Each number is 128 + 24 x the weight over its row's rms, rounded and kept within 0 to 255. Layers, rows and columns count from 0. Numbers have three digits each. The size before them is the row's rms in percent of the matrix's.

# layer 7 MLP down, 160x448, rms 0.174, rows 125-159, columns 336-447
099:089124132083096165127095090128136143148129182093126115157178136101168154124132124124098094087121126087150163114117094091096132152113147091119142110129133133123085126150115110152137139128151121170114147124118139071134117192111140114166096093159158144125181122108131129108137140132168091120135132144118123140119115146123116108151184137088
160:147126167122142137119120100165156137148094148100203130113135105120105139119139136149151107151141100093146091141115132124140187155131131146124083121141127161146114136137115107178127141103136132174131097130125146132139100136138141117095089074127142169130165071186122110145127137107086119095103125110153129123165105160120088149129101113128
096:135131103101138120155111092124124112092151112102131113112182119108114182093107075132138135188142158129102133139102097118149179109096120058128158101132101115116080115124124154132091137132164103143121138142128093098125128147128141111110138152101120156123163135125085111128174143087093151129133106126143126163138145157118122164128090102134
096:165119134107123098131100194115155087151095135177152167127102150119148105120162115118101121106097113123166094070126159125111105138160170138139147159138140124145116167152115105136188105170100124109114074166122112141123127114081150151140124175141170162136177123151164142159125132137118111127073134122107147152129156144104155120138131127125
100:139125157148163102114128141120101121138092111174105132140101134124114080113102154146115132118154135143157133160089079122109154090135125073148133132146086110177129143122115110162106122151125109116173138144094145117164086154116103125076115128095134132115104155080105114114093107119128090124095115122126112148102137132099120130086122112138
095:090124088122097096113132143135096105135130166132143162112128116116144120125140148124143134156142143134105130140118120132113143119131125145098116150174109142151105139125127122135107157180104182165166087158146119149122146118170165114136116133110112129150105124118062093181134191092126113080132152125142115192105113178116121137110139153126
116:120114109114126109134110154116156121147107129116159110109133146171146159121127129109145089095097121103187164103123132139114159142099153133136112114119156122145152119125099118099125133124112046180159137133088099134105113157128114167106112141077149158123134123142104168119139165148097128121103146094125142127126108140178125103131129124149
096:156100110120171116136141182129176146154163146131129117143164109125165128130145140143142158136158145124135143115107083115150141121108118144157136148146119109143126118130081124143144122139146143172135124129130098105108128124111167194124099135142151097100141140136142159104117129078067132129127088100125112153130139128131153111090118119120
100:174145160110126100149163140078175145129157120131161153140146084066122135139129141104129119168109144140137157103106177107140134173072131117125104166154149144158129122117092108119162104101186134134124108152122081111125162107138121127094101108101142120104103128120115151050135129144145107156077138110133122158154117134126096152121084154128
098:128129112122122128108146104099101148087147156132165162118157141149144155122138137134094115114161129116142132037136104161172107086106116136120145158146155102165135117140156142100132106130097146137102096063087106127127123136176124085139142113127115126091171113098142085107143139111119149175143131136129112128159120059120119074124119127134
106:146121144125193122111150117126113112134156124133147129136143085143111138135119108119119120127095131148124179114130156169165135124167130087130143113122120151123099108096130136137113180109084122165164126129137134138149104149155136124109124099119123125118127128131144091119122089118106108124109136113158109126120175079146115121142144146131
095:105099125134134155126145158122098144150135171112105133193149122114138150150134103123172137111127129157136138081117110137113130161098129145136123106148134096161144119092136147113151135154141126138121095104143136138083128134068155132135156134116135140103106149146140133121130146158082169109134170106142148163098176147147116130112146138117
100:094131145145097122103120102131142110147116123142081130118170097122114130119125137141146134133125172147118154137126118115135148097101157055077118144151109128164132116151168102123148105143119108125125111111136136128118120090128098121152124113104080132136142125164133121132143134154156096130116108129097125111088113102108123167085094147118
092:139170135121124120143157147109103140128141160135077116098085123097149129096073116111164085053144129082151109116138150156159107145140102144100135134160170142117080136121100132120093166167184109135106188120155108146092135128126099140102118135122162141119140127106100118148099104138139136140131092135150143112109144114154135085130107143140
097:079147138130103126108138145148097131132156127150129134163159124182151127095142146116137107123162127133116162138135163136156128147126092105074152174113129140136117109043131137139126110103136132097146110143123100139140073108145181141156103147123103149137155104118124144137183156146089151098123146107162125145159131147101125133114107122114
100:152114117121128145113153110107186144140128164111147107144085099132108154150111112127141129096117155131164151134135109092116075145115148129133141114144121125134138100141153114143178117107142148123112126143168123105092127099081133139105082141094145121099159102143118135092059187136146115109164124113125171133139081142119144163119159156111
091:136161183127135123150117178122157088129184151153144119119164073145156132116089143086094121137113145124139141129132120167119137116111137112132151129133128161122163085132119164102137153143152125115124186113129120102143096146094137159124122091125136166100124149093157116176118118067135110072118088146133090150151117066123115110101183126069
097:106162119151107130091085131076157132142150165116161081143184137147108140163135160117141166167144129101172135088131109121089117130150141135088132158132086097139097158112142151112131131162154125134114138143097117121146089141183171106129123114134108115154093108154128125086122132150136102108130098151148123123119155120070155087074137094108
088:175131115171119153189140191097113132118151150079116115111122127157090112103097142124159111134169110148122135136161172111134145085161124114131124115126114081113090148118130118160123075159122165133141120161109125145113116123153174120152110119113097141144150088144132114166102184093096142163114122142157099089147135109120100131090158136094
103:139125142135153129196110141118123145121165127111141081112092138102110118133068149146098128153103129098090123135111142083154104135098116115082098141153112143121167148076117125107100125128145161151109115098134146128135143126092157130174136127129137110119131114115142160167118132125126102095113126114133118129144154135123126136102174118105
102:141117111173128135147127110094140167148152137207159168172132127125130110132139117094124186178164081164136179132192148150126117164136133078101153181077132112096125116134133138077124092123134105099132144100113094162137147144127114135136108136157101189108126129146128109099119101102114135091116106128108127121134143116161126121102139141124
094:086116095115178150146135097151181105154130152127139114042143103136128148178135135153124094145129127139106103157112161121151129121110122128158136100127133110177134113099134104111131134109137134103131137124100095155137089181100185133090120141084173149123156107110086137100117131153127102167119107172132167150114106140109174113130134173186
100:110118142079153140150131095144154149123146105130126122119138158151123131122130105096116148085149099138192115147115144146181142129138117126155108098088135161118095105110166113103098132102110143132127117073155172127102093088175120086147102141115137132156157127141143128174138078164128146137128182139071140098159144138146114142117184097114
100:094119114135132117118134159131114168146151110135133105157140150162122148150138158133110125149137152138121144140104130156161135130145123157138135136084117179153134116105118118147133184119082146149122093104134107108134089128139094087102105115127075164163135157137108126143135158124141102147134172127100173134123095136089132127057091116115
105:163149130114138118105106098156110144120110141122107128176179132148161143102091165169100155100104151151119141102151124133162147112121141108129149093108123109140108084136123125135146137180119144108106129067077153126079159083136131146122104139120116134135104150140104165126147142134166103142149084081147125089114172146094122119113118133116
100:127178107125149136120138155142120116139137103129130095122161152136145105120094154129175142126105108123162111091118130167134177098093141112110127132133090105152134155135078135161158120176151170095189100125131140126111141123178078138167132145131180137130100131143181165120114129124104091132099139138156135101141168080112143135107173141115
107:107071120117150116190163148078177143124137074148115127114124124084129115107123123133122092081093136120135106126131149125103136157109109162096142142085136134109175131113134115159112136122143131147189110129114148131153100104112156187098133157173094080120174128129157125141096111127135141110131141121099109108121140141126086133119114138112
106:105135137132135185175140086111138146126120109097118127129133119124110128124118151154139173133151147145119132137115129103119175133114116128161160126131129170128162108134127102111134113121104125143131110138129115119105098147152142151092178061130117115100123146136153145140132144143081080104061167162122142139116132167162177134125121169158
094:108171128153127139139107135113112157118140115105137134157133137138133115088106166138153158135089109118125138127092100147073136137113148174105144150135121119099131115142105130174128095180091110122126126135152143110145074132137115120152175142120133090098153176127131118138155098120133117072129124140148111134107122111113121116138142101184
103:133142138170113112123124148139164138123111119156137149134115139116155110129142091119132105137154139130092147114120139094152156116140130110084147113070131149094120153084099101132120137171122108122161109084132117121169143153095132148135095086125128125137148094084120105149142163155114134145152135118070114109160146118127148149113137151151
096:111124145134116098156108097113108154160090114107131119114138089191104125156165155107122134104111050125176149137138133101170170133168117158112127114170131157116159115145153075129075112141094110173158135080138102121112163139180136099136148094169106145137140166138137117144122088155105080092101128117146122094190178120161154112153154119155
102:122132111134118138105135105144103136091139095162154146149108137164092150136138125108085110135166160114141110113137106139133109115160125148121097129127141155128117136126134161167136122138127094159151118103155140115133146156154105113144142134089134112138144127143103128123150096093098122128131105097134103153144103157130096156151137113140
101:124124133139167129107098103121114135194164138121151082120151106164132166148141129137119136127141154115093111105125154109107116099137164142147126144126161102120125127100135099137176145122148145149131153122144150081126162086135147157079139106160133144141109128128142158118105116116100152123135108127127108148149114104104170124112165156120
097:115125126106103192135169163146150124141121175118157136174096164091091122133116109101123134139183132152118151123171160143130129163128163172111172121125120161153129102186148135113135116178185148104163102073163112130140106124116121156108166110164108104108145096088122161149108128129081168160125088127117156128134098105117144115142136145112
098:132137132117131124105142139122116172117099108150150114096163111132123116081116144108127058094138129090120142134137122112140061144127144162140115130107120109126107141151113131140145108114091144122144131108094138130109114134106105131148115117155111083083125094149112125147156122087129118091119108151147157169123092125118161130119139092104